Part of a small language model's weights.
Architecture: RMSNorm before each block, rotary positions, no biases in attention or MLP, untied embeddings.
Each number is 128 + 32 x the weight over its row's rms, rounded and kept within 0 to 255. Layers, rows and columns count from 0. The size above them is the row's rms in percent of the matrix's.

# layer 4 attention key, 384x384, rms 0.0408, rows 307-319, columns 320-383
size [104 110 109 109 106 109 116 115 110 116 109 103 104]
[[125  81  97 118 155 135 124 124 158 142 122 174 180 124 143 204 143 172 158 134  99 133 105 183 117 160  64  72 154 114 148 130 154 133 171 147 146 175 142 117 104 141 159 127 131 115 147 137  73  93 161 137 182  47 107 134 135  78 135 104  89 113 155 147]
 [162 157  86  65  90  85 160 144  90 133 203 126  57  78 103 150 135 134 149 154 128 152 164  38 135 196 171 152 176 152 175 151 176 141 147 165 151 134 218 119  96 121 106 148 124 150 133  82 138 115 131 178 131 133  85 179  99 174  51 136 173 162 104 109]
 [165 100 155 161  93 121 122 143  88 110 171 178 145  96 147 123 173 129 135 146  47 105 127 150 144 153 104 120 138 137 153 129 156 146 150 111 115 147 105  90 125 160 118 127 152 105 146 190 101 109 123 149 207 141  48  94 143  73 116 142 144 144  80 144]
 [109  88 122 123  91 110  96 141 179 121 107 118 163 158 102 150 124 147 157 149 139 133 136 158  89 130  92 110 145 184 143  77 131 150 112  97 138 143 102 165 204 136 137 119 101 154 119  69 169 127  81  98 140 140 147  90 182 178 175  96 150  59 148  67]
 [133 180 114  94 182  88 133  66  96 108 145  99 126 157 132 152  97 128 102 128 110 123  84 165  92 123 139 136 118 107 175 104 194 107 175  84 104 116 157 102 109  64 171 125 143 105 190 147  89 146 166 161 105 138  89 132  97  97 118 147 117  74 124 163]
 [112 101 147 165  74 122  94 117 100 139 141 155 102 119 113 146 101 152 167 142 107 107 137 145  64  84 125  87  69  97 131 125 126 121  82 132 145 108 150 116  66  74 197  77 142 145 167 117  95 172 145 115 154 101 120 131 101 119 124 127 123 142  53  91]
 [161 131 139 147 133 177 125 122 120 134 140 113 201 113 163 111 159 162 128 129 144 157 112 144 128  58 131 173 164 126 109  86  97 169 116 146 170 127 118 110 115 142  93 194 146 133 110 188 100 149 127 185 163 166 154 109 181 135 143 117 200  98 255 184]
 [147 143 163 133  94 136 185 115 154 113 170  82 137  92 111 130 158 130 114  96 146  95 165 161 168  92 123 172 163 139 147 126  89 141 177 168  90 168  97 115  99 129 121 130 186 101 122 110  86 103 131 138 107 103 132 117  92 128  94 148 108 133  94 101]
 [189  88 142 111 145 182  92 132  77 125 126 140 105 145 176 181 145 114 129 185 145 143 128 108 134 120  99  74 143 129 104 201  95  99 185 118 112 171 174 102 116 173  85  91 131 138 108 127 157 154  76  94 117 140 130 140 147  75 114 134 177 207 149 104]
 [180 140 127 130 139  67 100 151  85 136 148 156 110 105 127 126 117 161 109 148 133 155 124 126 194 160 157 192  83 127 103 100  67 105 103 185 110 135 151 179 151 158 130  95 155 143  86 134 180 127 101 148 112 176 119 137  66  99 134 147 137 156  60 101]
 [ 88 147  98 155 135 120 170 118 171 155 108 121  92 163  66 117 167 121  75 138 148 149 160 109 137 153 136  94  96 137 133 153  74 173 174  95 163  95 170 163 200 108 115 129  98 150 145 128 168 100 123  96  76 114 112 144 117 164 159 128 124 156 143 114]
 [ 93  63 102 163 148 185 120 100 126 121 128  92  72 154 145 136 144 110 139  93 136 100 140 168 131  87 102  97  66 109 173 144 145  75 141 106 147 157 141  91 164 105 124 148 126 144 151 115 100 108 137 125 142 145  70 118 104 133 144 167 152  83 180 146]
 [ 96 175  95 114  87 105 132  96 119 169 132  90 141 125 139  79 139 146 141 100 174  86 171 110 155 137  80 122 121 145  84 126 133 183 150 165 104 105 105 121 141 186 122 160 130  98 114 134 104 109 123 197  77 155 139  79  52  51  46 153  77 211 118 146]]
# layer 4 attention query, 384x384, rms 0.0413, rows 308-319, columns 320-383
size [115 108 112 114 110 110 118 113 122 109 103 114]
[[188 150 108 101  82 105 168 180  81  95 167 129 107  89 127 132  87 215 207 173  99 105 172  81  92 187 106 136  70 148 110 122 136 210  95 168  97 156 119 150 106 116 156 129 116  82  91 182 160 152 157 138 159  95 134  96 115 113 111  74 187 148 131  88]
 [ 80 142 100 188 154 153 113 175  70 150 178 129 157  93 117 150  68  90 131 109  95  93  96 113  59  47 135 139 126 145 107 123 172  92 108 182 159  93 117 101 166 181 108 166 140  94 120 107 108  93 115  50 144 128 105 112 131 136 117  91 128  79 158 125]
 [ 95 112  52 168 159 113  95 160 119 168 119  79 107  93 151 115 179 119 122  78  62 143  92 147 170 115  68 151 117 102  75 123 118  73  92 120 145 165 132 164 133 130 137 137 134 155 121  76 123  90 130 104 138 103 153 120 122  85 122 118 152 130 142 123]
 [139 132 118  85 129 129 126 152 128 132 103 120  72 135 109 114  60  85 167 146  85 162 170 122 126 125 108 135 116  92 154 133 141 173 148 129 105 127 128 144 153 109 176 142 106 114 168 113 157 118 160 121 121  71 105  86 108 131 131  46 155 115 168 137]
 [ 78 154  69 124 107  98 164 139 126  97 121 151 110  80 135 151 110 103 154 101 149 135 105 165  98  73 113  86  98  94 106 127 176 159  87 105 176  62 158 149 169  93 143 139 141  96 166  98 122 165  86 106 126 141 180  91  96 130 111 168 153 137 156 165]
 [155 117 114 144 181 134 148 167 130 143 137 122 167 181  40 111 164  89 127 123 108 140 179 113 133 138 125 178  81 109  91 141 101 148  98 127 149  91  96 111 151 143 147 152 140 136 112  84 159 174 111 140 138 117  87 161 107 107 185  95 105 149 169 158]
 [167 117 124 123 154 164 206 107 110 155 126 163  96 108 111 154 100 113 102  95 106 135 213 133 174 138 141 125 104 127 137 159 122 183 190 101 148  80 102 173 172 150 166 103  85  89 108 148 122  62 152 129  89 193 145  82 165 152 119 116  78  99 145 114]
 [103  94 148 190 154  97 111 112 142 105  34 132 108 150 149 143  68 118 105  95 184 133 145 155 155  65 113  95 125 118 175  95 139 127 215 125 124 158  82 134 129 184 152  88 108 170 170  64  94 181  95 162 116 152 129 138 156 133  79 132 102  82 135 112]
 [111  82 131 199  99 113 124 112 139  92 106 143  77 124  47  79 125 176 166  47 187  96 130 117 106 162 130 163 133  71 206  91 133 113 108 184 171 138 174 124 110 152 172 117 145 124 153  87 116 167 104 132 133  95 117 112 111 106  82  97 118 127 103  78]
 [123 114 121 131  81 106  38 101 130 127  98 132  53  78 163 117 195 166 138 188 211 159 139 142  94 108  89 124 117 113 106 137 103 119 104  80 154 169 138 102 159 113  89 123 125 141 128 142 144 109 125 126 120  58  82 133  76 112  73 104 102 166 110  87]
 [120 158 148 104 217 185 159 158 117 149 143 163 146 166 178 126 140  82  90  99  97 175 111 166 112 110 133 110 119 147 148 175 200  80 142 146 143 145 113 176 139 151 141 135 127 166  85  32 153 134 108 122  89 127 162 125  46 124 137 120 125  91 147 129]
 [194 125 121 130 116 173 147 123 109 109 118 102 178 141 158 116 178 128 154 128 157 124 125 110 152 181  84 146 130  92 110 190  78 120 195 144  57 158 176 121 171 200 130 120 156  70 117 155  56 132 109 130  93 118 102  91 105  82 115  81  98 134 130  59]]
# layer 4 attention value, 384x384, rms 0.0528, rows 256-295, columns 320-383
size [100 113  93 111 100 112 103  97  89  99 104 102  95 105  93  96 102 101 100 103 103 105  99 101 109 112  98 101  99  94  97 100  96 101 101 107 103  97 100 103]
[[118 183  82 142 119 128 161 225 104 201 147 121 140  91 168 201 130 170 148 126  96 212 109 149 163 176 159 138  78 172  64 167  89  49 121 147 120 160 126 126 153 105 107 112 111 103 107  89 126 127 122 178 112 139 102  74 135 125 198 129 116 167 152 136]
 [ 94 145 183 123 102 142 116  60  92  88 103 145 109 147 149 154 176 104 165  88  64 111 144 139 104  91 143  90  97 165 160  90 166  83 106 121 110 114 107 139  84 112  83 105 156 184 171 143 123 183 112  98 145 137 158 142 180 142 128 135 169 128 163 119]
 [160  80 139 165 104  93 167 111 109 125 124  71 122 133 100 115  95 177 123 140  88 117  82 127 127 166 137  70 106 108 108 124 130 125 110 128 119 169 114 156 103 110 137 116 112  78 203 124 121 156 107 161 156 200 173 156 139  89  86 113 156 173 135  71]
 [175 105 114 107  68 135 173 109 152  92 133 187 184 113 142 136 115  80 128 161 138 196 201 118  92  91 113 160  90 115 172 102 128 125  84 138 116 157 135 173 163  99 198 124 116 117 156  87 170 138 151  61 117  85  66 127 124 121 229 131 148  96 144 166]
 [ 95 114  69 103  93 111 106  98 130 155 154 102 113 112  90 108 161 187 126  68 132 114 107  88  87 179 185 174 106 151 116 186 151 114  80 141 133 183  98 148 128 159 144 106 148 158 155  95 106 156 160 101 177 118 149 174 113 155 150 131 163 146 131 149]
 [134  99 101 103 114 154 155 105 125 126 157 106 102 173 149  71  72 165  82  98 164 106 136 127 171 151  66 133 211 122 111 130 172 179 164 108  96 121 144 124 167 133 108  72 127  94 160 176 161 178 147  94 130 105 140 114 155 119 137 137 106 119 105  75]
 [ 62  71 120 180 122 118 160 137 139 128 144 162 133 105 112  65 156 105  95  97 161 135 151  86 127  70 122 166 178 136 172 105 149 126  98 150 182  72 162 136 138 136 141 164 149 145 164  99 170 139 116 171 151 146  89 142 106 115 139 164 105 106 122 124]
 [ 85 140 138 132 113 118 130 134 124  72 132 182  78 184 119 135 188 117 120 125 119 161  83 101 137 177 101 136 149  92 139  59 119 143  95 136 116 163 108  89 101 183 153 113  46 144  93  60  98  79 143 140 156 134 217 157 133 166 153 162 159 158 118 183]
 [109  86 146 101 100 158 191 222 148 155 180 115 133 170 153 117 139 160 152 117 119 130 113 139 114  93 147  91 198 162 148 204 167 171 151 165 178 145 168 197 106 121 153 130  98  96 118 128 105  89  69 171 180 155  82 150 127 147 107 139 140  79 188 167]
 [100 116  99 154  83 161  93 193 137 150 134 133 145 116 100 143 137 103 167 140 140 127 150 156 109 137  95 111  95 194  66  81 139  71  91  95 183 151 124 112 156  80 140 108 152 106 185 138 109  91 143 187 195 114 141 146 122 151 110 126 135 207 129 134]
 [121 143 122 102 104 142 144  60  81  94 149 167  84 131 147 120 123 139  27  96 169 114 163 138 132 129 161 164  99  85 130 162 159  72 154 108 133  70 147  79 121 122  83 129 139 164 156 124 128 134 157 150  62 125 130 114 160 143 175 133  58  67  87 165]
 [ 37 153 123  87 106  73 124 188 147 102 147 147 153 132  67  97 172 109 111  87 144 161  53  90 175 156 145 129 179 138 178 133 144  91  84 104 159 116 152 141 136 135 129 127  59 128 121  57 134 128 142 165 144 108 141 128 104 146  95 127 131 198 121 157]
 [ 74 175 141  91 170 147 142  76 126 136 151 171 136 122 145 117 127 170 130 105  74 153 118 156 209 169 126 121 161 122 167  77 109 101  98 140 105 108 160 152 155 128  86 144  31 109  71  61 132 131 179 157  91 132 145 112 135  93 116 169 125 126 126 123]
 [ 97 129 199  88 107 159 145 142 106  66 180 127 121 148  75 174 139 101  95 119  84 128 139 116 153 101 183  96 115  82 125 154 181 117 161 176 197  74 136  87 159 154 142 149 140  71  90 144 136 108  89 101 154 226 119 116  95 174 180 150 130 101 156 106]
 [128  42 169 127 135 110 123 136 118 176 127 120 108 140 159  95 105 127 149 125 138  85 128 158 154  95 138 131 199 162 167 158 140 154 160  99  88 134 117  96  83  85  95 116 228 156  88 120 105 170 172 166  93  76  86 182  69  82  76  98 142 149 159 162]
 [177  93 128 147 155 124  91 186 170 161 122 164 171  79  86 181 143  67 117 146 148 152  92 113 136 172  97 115  92  63  99 117 132 116 136 109 124 157 148 158 120  85 149 162  94 128  99 186 132  74 144  85 104  66 125 124 129 161  84 144 165 107 127 123]
 [116 145 121 156 174 158 157 137 111 176 177 177  94 100 155 158 110 114  73 144 132 127 183 130 151 180 185 145 105 142 113 130 134 104 124 171 152  94 154 161 135 138  78 121  99  80 109 197 152  65 210 177 137 149  65  75  65 119 108 144 111 110 142 108]
 [122 106 123 178 179 115 167  98 169 105 146 159 129 106  79  47 138 124 114 175 168 139 162 160 188 109 203  95  97 108 182 195 159 127 178 158 165 134 111 127 179 113 115 195 130 105  77  77 135 174  93  84  97 140  78 119  94  96 120  90 153  82 116 132]
 [151 134 173  80 225 110 120 145 169 128  98 151 145 110  85 121  90 100 104 169 110 115 172 137 148 135  61 125  75 118 156 168 121 120 223 177  70 100 149 183 112 132 188 146 141  98  95 115 159  77  86  69  82 156 130  51  98 127  90 101 136  64 136  84]
 [ 86 113 129 119  40 140 144 129 121 105 181 148 162 150 129 189  94  86  69  95 171 160  91 133 112 139 171 141 142  69 107  73 180  95 170  73 196 110 106 149 153 153 160 116 152 145 157 194 148 120 124 102 162 107 136 110 115 149 116 154 117 136 108 153]
 [182  91 116 132 109 121 191 168 133  82 158 160 103 119 132  99 106 140 128 128 122  95 149  69  91 185 159 163 100  70 137 173 167 231 104 135 192 138 121 163 149 162 148  87  72  69 162 109 104 109 129 135 114 150 126  81 144 153 111 151 106  67 147  85]
 [165 131 131 166 128 154 169 121 154 134 122  49 122 114 163 156  97 134 137 157 147 146 178 154  75 122  88  75 126 150 115  76 139 130 120 146  87 104 108 203 137  60 121 146 118  92 143 128 120  85  99 170 109 136 157 128 192  76 129 116  94 115 129  94]
 [122 176  88  91 171 118 155 151 149 107 152 156 131 172 185 170 119  41  71 144 153 127 117 111 128 147 117 154 117 133 118 106 135 144 186 153  80 162 148 106 108  77 163 127 133 119  85 106 127  81 111 158  97 116 157 150 167 174 160 166 101 157 117  80]
 [100 112  99 165 132 164 153 117  93 141 113 169  76 135 153 114 159 167 179 104 122 154 127 148 159 131 173 137 113 124  82 180 114  85 109  73 142 104 156 151 108 110 116 137 150 164 134 120 140 178  72 203 168  97  56 181 162 173 121  96 132 155  87 131]
 [174 109 117 200  75 123 150  90  94  97 118 193  87 121  78 101 139 142 148 145 148  90 147 142 127 132 148 105 169  71  86  78 116 138  88 107 146 131 117  98 123 118  83  88 134 158  85 173 141 141 118 130 124 114  89 213 126 168  92 143 147 170  85  91]
 [179 149 167 122 135 129  99 176  97 197 102 169 172 118 187 162 140 153 179 165  74  86 105 128  71 171 137 107 137  83  66 118  87 126 109  73 222 166 151 133  96 120  77 150  29 193 112 104  92 115  70 170  84 149  68  90  94 104  98 112 104 120 130 117]
 [184  93 112 152  94 142 183 162 129 108 126 105 162 157 114 178 124  32 127 115 164 136 153 153 103 180 110 115 113 129 127  88 137 129 152 146 115  72 127 151 129 130 149 132 129 185 116 206 179  39 165 120 114 100 150  96  92 127  96 110  93 118 138 142]
 [ 90 102 117 136  71 128 144  87 158 145 141 115 141 143  86  76  77 129 132 100 119 122 152  87 159  76  84 142 122 150 200 133 169 171 130 146 129  85 132 162 131 135 164 157 113 101 194 186 140 149 141 172 165  95 118 168 170  81  64 100  88  98 165 118]
 [148  97 141 111  67 144 210 134  86 127 119  81 142 136  78 122  86  96 131 124  77 149 123 134 170 134 131 124 122 103 134 101 163 153  94 171 157 104 137 113 154 156 131 108 104  80 188 162 114 106 167 145 106 155 146  95 115 141 136 136 128 123 180 113]
 [136 165 116 124 162 118  93 105 157 122 136 171 143 183 160 193 166 115  57 110 131 105 167 158  53 137  74 126 155  71 134  84  91 134 141 118 135 153 143  93 121  96 140 157  50 156 151  89 131 110 113 152 136 156  78  99 100 172 168 151  73 112 157 144]
 [ 50 132 148 115 164 159  67 183 141 108 123 157  76 140 135 149 178 144 133  72 117 135  91 110 152 160  95 109 109 169 121 109  81  60  96  84 124 144 162 140  96 116 128 178 109 118 110 158 131 134  77 159 135 157 175 101 141 152 114 130  87 151 153 129]
 [ 83  89 157  89 152  88 137 144 145 143 160 113 146 175  63 122 101  83 163 133 119 173 127 155 143 119 208 134 125 151 158 140 179  85 145 129 218  92 109 154 124 158 171 174 108 137 113  52 122 100  98 127 107  82 155  92  78 100 116 108 148 123 130 170]
 [134 115 129 136  84 148 174 154 134 113 162 137 148  98 100  68  92 104 138 112 111 116 156 105 129 120  98 152 121 110 112 116  99 155 134 177 103 122 153 161 154 157 131 116 145  88 133 170 119  89 168 156 181 215 133 110 142 141 162 117 141 154 120  96]
 [114 152 113 100 109 140  34 128 120 128 117 176 132 101 188 157 130 132 121 103 147 161 134 106 103 116  78 114 122 128 129 159  94  73  96 120 144 166 108 151 151 172 137 180 135 121 180 116 126 169 156  81 150 130  68 106 136 122 140 128 126 143 180 173]
 [ 75 107 167 135 129 104 162  97 144 182 141  40 164 126 130 121 111 118  95 148 197 178 138 142 119 154 125 104 117 142 135 110 132 136 110  83  86  64 131 179 167 112  91 115 201 127 154 177 171 145 180 145 146 129 100 158 173 132 114 117  85 131  67 132]
 [111  76 200 152 156  93 128 183 138 129 155  79 117 119 165 141 107  93 138 132  86 143 130 142 131 125 129 108 127 165 184 129 144 117  88 127  80 135 139 171 106  77 163 100 135  86  73  77 133 123 159  96 114 111  54 162  87 151 122 134 108 134 132 112]
 [161 130 144 162  92 128 152 152 125 151 176 177 156 137 196 118 111 173 132 141 150 116 122  88  98 156 130 119 208 148 104 177 120 115 110 155 179 136 155 154 132 120 119 128 113 135 147 102 165 136  93 168  94 160  83 144 101  79 123 106 130 115 115 117]
 [138 182 117  78 120 110 126 140 121 157 112 179 106 174 146 194 122  93 147 121  75  92 138 153  92 184 205 123 141 114 126  97 141  85  56 117 175  99 113  73 127 123 114 171 110 152  68 106 136  74 152  90 169 123 127  71  78 150 155 162 165 175 130 120]
 [170 129 157 132  95 114 107 101 158 107 128 113 150 103  85 152  88  96 133 169 181 152 201 143 172 118  60 128  50  59 179 123  85 146 126 178  51 155 130  97 186 117  75 123  76 124 182 172 155 152 159  57 107 136 163 154 178 134 167 137 140  64 129 152]
 [154  72 119 150 153  93 121  98 134 145 122  72  97 131 141 161 136 163 104 156 111 135 115 101 155 141 105 104 101  93  60 107  91 126  89 171 100 149 117 136  96 127 118 109  79  77 146 100 119 103 133 129 149 180 222 111 131  84 127 106 133 124 156 108]]
# layer 4 attention output (transposed), 384x384, rms 0.0497, rows 256-295, columns 320-383
size [115 112  97 118 104 116 120 108  88  99 109 109  99 111  97 103 109 106 104 107 109 116 110 106 117 119 100 107 108  95  95 104  94 110  99 105 111  96  96 116]
[[ 85 179 148 130  79 115 110  75 167 141  78 116  84 131 136 141 150 103  96 132 132 162  88 122 145 157 150 128  71 148 160 118  99 141 201 108  70 165  94 143 165 122 171 111 165 144  84  89 182 141 119 177 140  79 114 124  93 138 150 119 117 174  84  78]
 [122 172 130  87 152 185  97 140  31 102 145 113 141 115 146 147 138 102 113  76 119 168 134 132 171 119  63 106 144 111 125  93 169  97 115 107 124 144 110 107 121 118 102 101 136 173 153 173 164  71 133 159  51 151 148  91 184 150  95 168  97 115 145 142]
 [124  99 134 130  75 141 134 143 160 118  57 113 143 141 166 102 163 137 117 136 115 143  96 103 113 159 177 113 130 129 152 149 155  70 178 126 134 115 112 176  87 138 135 103 123 158 150 167 115 109 117 102  87 109  83 178 114 106 134 172 139 155  99  98]
 [109 169  90 175  65 121 172  75 128  97 175 105 129 143 119 184 115 114  84 137 153 129 146 171 105 106 114 157  64 105  94 101 162 107  39 159  89  97  86 139 132 119 137 148 188 123 160  96  80 125  59 155 187  92 149  95 163 103 124 146  79 103 105  71]
 [106 125 171 105 101  80 126 118 142  62  71 158  76 143 107 144 100 178 115 101 137 117 152 129  95 111 174 165 143  50 133 140 127 182 155 175  91 147 109 119 183 191  91  92 116 162 175 144  91 120  58 128 123 111 139 107 173 181 134  68  97 149 127 115]
 [161 114 114 125 154 125 150 160 172 151  84 170 152 113 129  93 127 158 157  85 125  71 157 123  60 105 164 129 136 159 183 202 121 146 114 151 150  84 184 161 208 115 108 127  93  94 129 127  72  91 128 110 164 140 167 118  86 139 165 122 138  74 142 168]
 [ 96 138  90 199  79 131 153 133 130 161 102  70 131  79 146 147 141  56 123 164 135  44 192 135 143 107 124 163 125 128 148 121 117 103  68 153 159 124  90 134  70 152 103 136 171  95 204  87 104 127  66 134  50 161 124 111  60  90 128 150 115 147 176  99]
 [112 106 142  86 118 124 118  90 126  82 127 126 142 155  72 116  81 137 140 120 142  95  87 160 147 128  93 167 104  72 132 116 148 157 154 178 142 133 126  93 152 133 120 132  66 128  83 142 112 114  95  92 147  95 105 145 128 183 108 114  93 157 162 192]
 [164 129 135 159 138 160 200 149  62 145  86 119 118  61 135 128 136 117 100 145 105 131 208  55 155  93 122 176 120 137 182 126 110 136 164 114 116 101  84  99 133 137 146 125 132 148 137 136 125 111 113 123 144  83 116 138 105 118 136 223 102 152 152 105]
 [112 145 120 136 152 111 154 135 123 117  62 103 168 170 149 124  97 120 127  35  97 117  98 150 176 132 100 100 160 124 193  76 150 161 141 110 117 179 115 132 127 203  88 150 147 130 134 173 104  96 124 215 112 106 124 126 136 148 110 140  83 155 124  83]
 [124 166  69 152 157 118 117 170  82 136 137 132 150  87 166 140 128 133 122  94 110 116 155 133  63 106  96 118 142 134 147 161 143 153  51  94 131 127 178 128 117  66 149 112 110 133 122 146 159  96 155 167  58 173 122  94 151 133 157  94 122  92 116 148]
 [101 151 100 139  93 129  87 126 184 124  50  48 175  97 124 124 134 112 117 117 107 108 110 151 173 107  94 168  96 108 154 105 120 166 169 163 114 123 127 140 105 109 142 108 108 116 150 175 163  73 125 155  98 121 136  96  93 209 111 159  95 180 132 113]
 [ 75 141 138 108  95 149  85 128 141 129 105 122 167 127 109 122 118 130 123 152 136  92 154 178 120 111 130 155 108 106 200 115 188 118 149 155 143  85 144 116 165 126 112  78  83 143 117 119 149 136 120  74 138 101  71 135 128 183 110 148  90 103 107 135]
 [188 151  90 164 109 150 137 147  88 125 113 155  90  76 124 125  81  59 103 103  82 153 180 122 148 154 136 157  97 119 108 146 147 111 148 106  99 106  98 106 143 121 192 198  93 168 121 151 148  87 171 147  96 129 162 160  71 122 148 182  77 131 148 161]
 [ 97 112 115 151 135 109  75 137 160 192  89  37 138 104 190 102 187 181  91 174 138 115  94  81 100 112 105  98 127 160  97 154 120  84  84 111 132 139 145 168  73 125 131 135 166 113 132 168 124 143 124 104  91 167 154 103  78  93  79 124 124 163 124  98]
 [103  89 114 152 147  54 188 102 150 171 128 152  88 167 105 169 141 175 146 145  99 131  49  78 162 146  95 109 104  95 118 121 127 186 143 123 106 102 121  90  80 166 102 169 150 144  78  99 136 112 156 159 134  69 111 185  85 103 121 168 115 148  86  44]
 [125 138 106 168 131  94 155 167 204 172 110 157 121 117 135 138  78 135 103 120 108 137 152  91 105 132 121 154 113 101 115 163 132 207 149  71 104 119  96 134 175  81 141 163 163 166 119 120 160 186 140 145 146 103 103 129 109 106 178 126 116  79 103 105]
 [152 146 142 209 117  88 149 181 164 177  88 111  92  72 147 102 151 108 136 189 154 142 170 138  55 138 194 144 105 132 131 155 145  94 161 125  78  87  69 152  84 124 138 137 129 179 123 102 213 147 132 104 132 120 105 142  73  45  88 125 185 118 136 127]
 [182 118 117 124 181 169 137 163 152 142 135 157 142 129 122  89 158 112 177 162 146 157  96 132 124 144 126 130  60 157 100 151 172 115 110  68  74  94 169  71 172  89 156 119 131 106  87 109 128 187 180  91 187 111 141 175 103 107 125 150 160 119 121 128]
 [151 121  70 223 101 138 169 130 109 127 164 169 164 140 135 171  91 106 146 108 134 137 190 158  98 129  71 168 136 104 128 143 124 176 111 150 180 102 141 127 102 135 133 134 128  95 170 167  70 118 147 174 102 143 136 121 109 183 162 119  93 162 151 161]
 [186 170 136 139  68 106 160 194 100 132 103 172 142 151 146 118 103 183 127 125  64  58 166 137  74 120 150 168 130 106  81 140 127 168 153 123 128  75 142 139 111 138 136 111  90 156 141  75  87 171 121 121 103 147  86 169 123 126 123 141 148 105 120 102]
 [171 137 147 178 155 137 133 159  98 150 141 102 154 147 176 112 116 112 177 118 153 130 116 142 107 129 156  94 141 181 102  98 119  80 175 152 144  63 117 159  61  58 114 128 127 136 131 116 153 167 184 125  96 125 124 230 163  92 149 147 177 183 138 111]
 [152  78 138  98 153 195 128 104 135  77 179 141 111 112 105 108  89 119 143 123 114  72  76 101 108 150 116 131 105 139 122  86 102 156 144 122 201  99 171 117 137  78 154 141 128 111 112 106  81 131 166 161 138 111 149 155 107 130 211 128 147  88 144 139]
 [ 61 155 120 111  87 128 175  96  70 111 105 110 154 119 143 124 154 157 125  83  87 139 185  82 117 126 135  42 144  86 165  88 106 150 134 105 135 135 125 137 108 173 137  69  89  99 127 139 155 146 114 189 114 108  55  62 166 153  89 104 155 121  85 101]
 [ 97 131 131  96 102 131 143 121 125  91 167 117 158 109  91 172  69 161 130  98 118 109 151 167 138 124  63  54 185  72 144 140 146 115 126 162 130 176 149 154 121 169  87 124 124 169 112 169 113  77  86 190 128 161 124 122 181 115  66 130 132  83 102 143]
 [132 132 134 103 106 137 138 137 107 119 180 146 126 176 139 118 141 202 109 185 106 138 125 109 170 204 108 113 154  68 123 132  90 190 195 112 171 152 193 133  91 120 126  81  93 159  34  85 128 157 125 100 100 150  59 182 169 104  63 102 102 121  79 154]
 [154  93 111 150 154 152 158 161  64 166 147 168 156 173 109 160  98 153 140  69 139 123 107 149 173 116  69 110 100  97 109  87 184 179 130 126 118 137 135 100 152 180 100 178 153 182  72  72 109  89 150 126 126  79 102 172 127 137 144 127 135 160 169 125]
 [135 156 113 157 170  83 189 143  52 205  68 153 143 150 121 126 108  82 158  97  93  76 166  80 132 100 143 139 155 184 132  82 100 123 129 112 121 121 136 118  94 157  96 134 104  91 209 118 150 117 154 125  50 123 166 147  79  99 115 186 157 169 181  87]
 [164 141 106 169 106 118 104 174 124 176  83 103 181 127 159 148 159 111 108 101 145  92 101 102 113 109 118 134  97 141 117 147 148 111 108  96 123 102 173 141 118 116 149 180 131 165 164 130 110 155 166 129  99 124 147 161 103 121 146 168 119 132 129  89]
 [114  91 134 152 106 114 162  77 159 131 147 163 187 127 106 218 102  94 126 161 158 134 164  94 148 163 134 124  79 163 167 129 133 203  89 121 163  94  99  95  93  99 124 160 136 132  72 122  91 153  91 162 132  86  68 184 113 133 148 136 128 119 102 107]
 [ 63 110 132  70 156 192 127 121 112 118 115  96 113 178 117 125 161 143 162 117 128 139 113 132 194 157 123 125 156 148 201 115  63 131 177 163 160 101 104 100  75 140 140 130 115 106 111 164 201 105 142 121 125  67  70  79  96 173 124 156 101 159 142 130]
 [162 115 144 205 145 140 124 127 164 169  49 115 121 122 105  97 119  61 113 146 146 186 149 177 172 128 170 167  87 104 149 104 147  72 142  81  61 129  96  79 158 158 100 175 118 188 108 119 140 133  70 112 117  66 133 136  72 131 131 123  89 150 121 120]
 [149 169  97  95  79 102 171 168  65  99  82 135 162 132 124  90 127 173 106  65  87  81 170  74  96 143 104 116 116  89 146 129 182 148 110 156  97 138 129  96 175 211 104 142 166 122 148 100 143 122 141 195 128 106 116 194 146  82 116 143 182 146 134  60]
 [ 72 174 112 110  98  79 187 101  99 114 122 116 121 158  89 141 167 108 102 132 132 125 137  61 180 155 108 145  74 145 148 182  74 133 107 143 136 142  67  84 121 164 163 168 145  44 131 128 137  90 121 162 147  81 103 135  99  99 103 109 141 152 105  77]
 [119 113  82 145 154  96 190 118 144 170 130 155 180 118 117 179 135 143 165  50 160 113 245 175 152 109 166 123 105 109 159 115 119 143 151 168  94 144 116 167  75 180 119 147 178  90 150 109 173 176 101 141 120 104 107 133 105 142 125  97 170 149 137  75]
 [103 170 124 141 109 134 127 125 164 159 137  38 109 159 167 142 136  59 119 108 109 191  91 147 182 131 121 128  83 192  67 115 155  80 106  97  92  92 126 197  25  71 178 144 142 126  73 138 163 117 139 184 124 111 140  97 126 108  78 230  87  93  87  54]
 [130 174  71 140 110 151 132 112 123  95 141 120 140  92 145 119 130 178 142 195 145  82 154  48  98 100 104 182 140 115 129 114  64 192 164 148 177 130 174 143 134  68 167  66 133  77 153 106  63 146 121 104 137 173  87  77 132 127 164 142 164 163 130 206]
 [124 157 147 164  67 136  38 152 155 112 146 114 103 188 123 143 140 132 119 122 165 148 148 192 144 164 125 162 110 101  84 142 173 151 136 120 133 147  84  79 170 131 101 137 119 151 110  95 119 148  57 134 143 138 138 128 157 168 112  97  77 117 149 119]
 [ 99 148 149  99  94  87 174  95 110 172 171 155 138 132 116 145 149 125 112 124 207 109 135 188  61 120 135  98  93 133 144 120 174 121  88 133 108  76 143 151  87 127 118 176 155  92 114 105 170 124 180 113 141 138 147 128 121  97 156 142 153  92  95 109]
 [139 102 139  72 105 114 157 124 145 114  96 128 165 141 136  97 160 178 178 151  98  93  96  40 124 143 161 138 152 142 114 145 111 129 140 157 111 128 133  89  86  82 100 106 161  77  97 123 181 159 135  94 119  87 137 217 102  87 154 134 146 181 101  70]]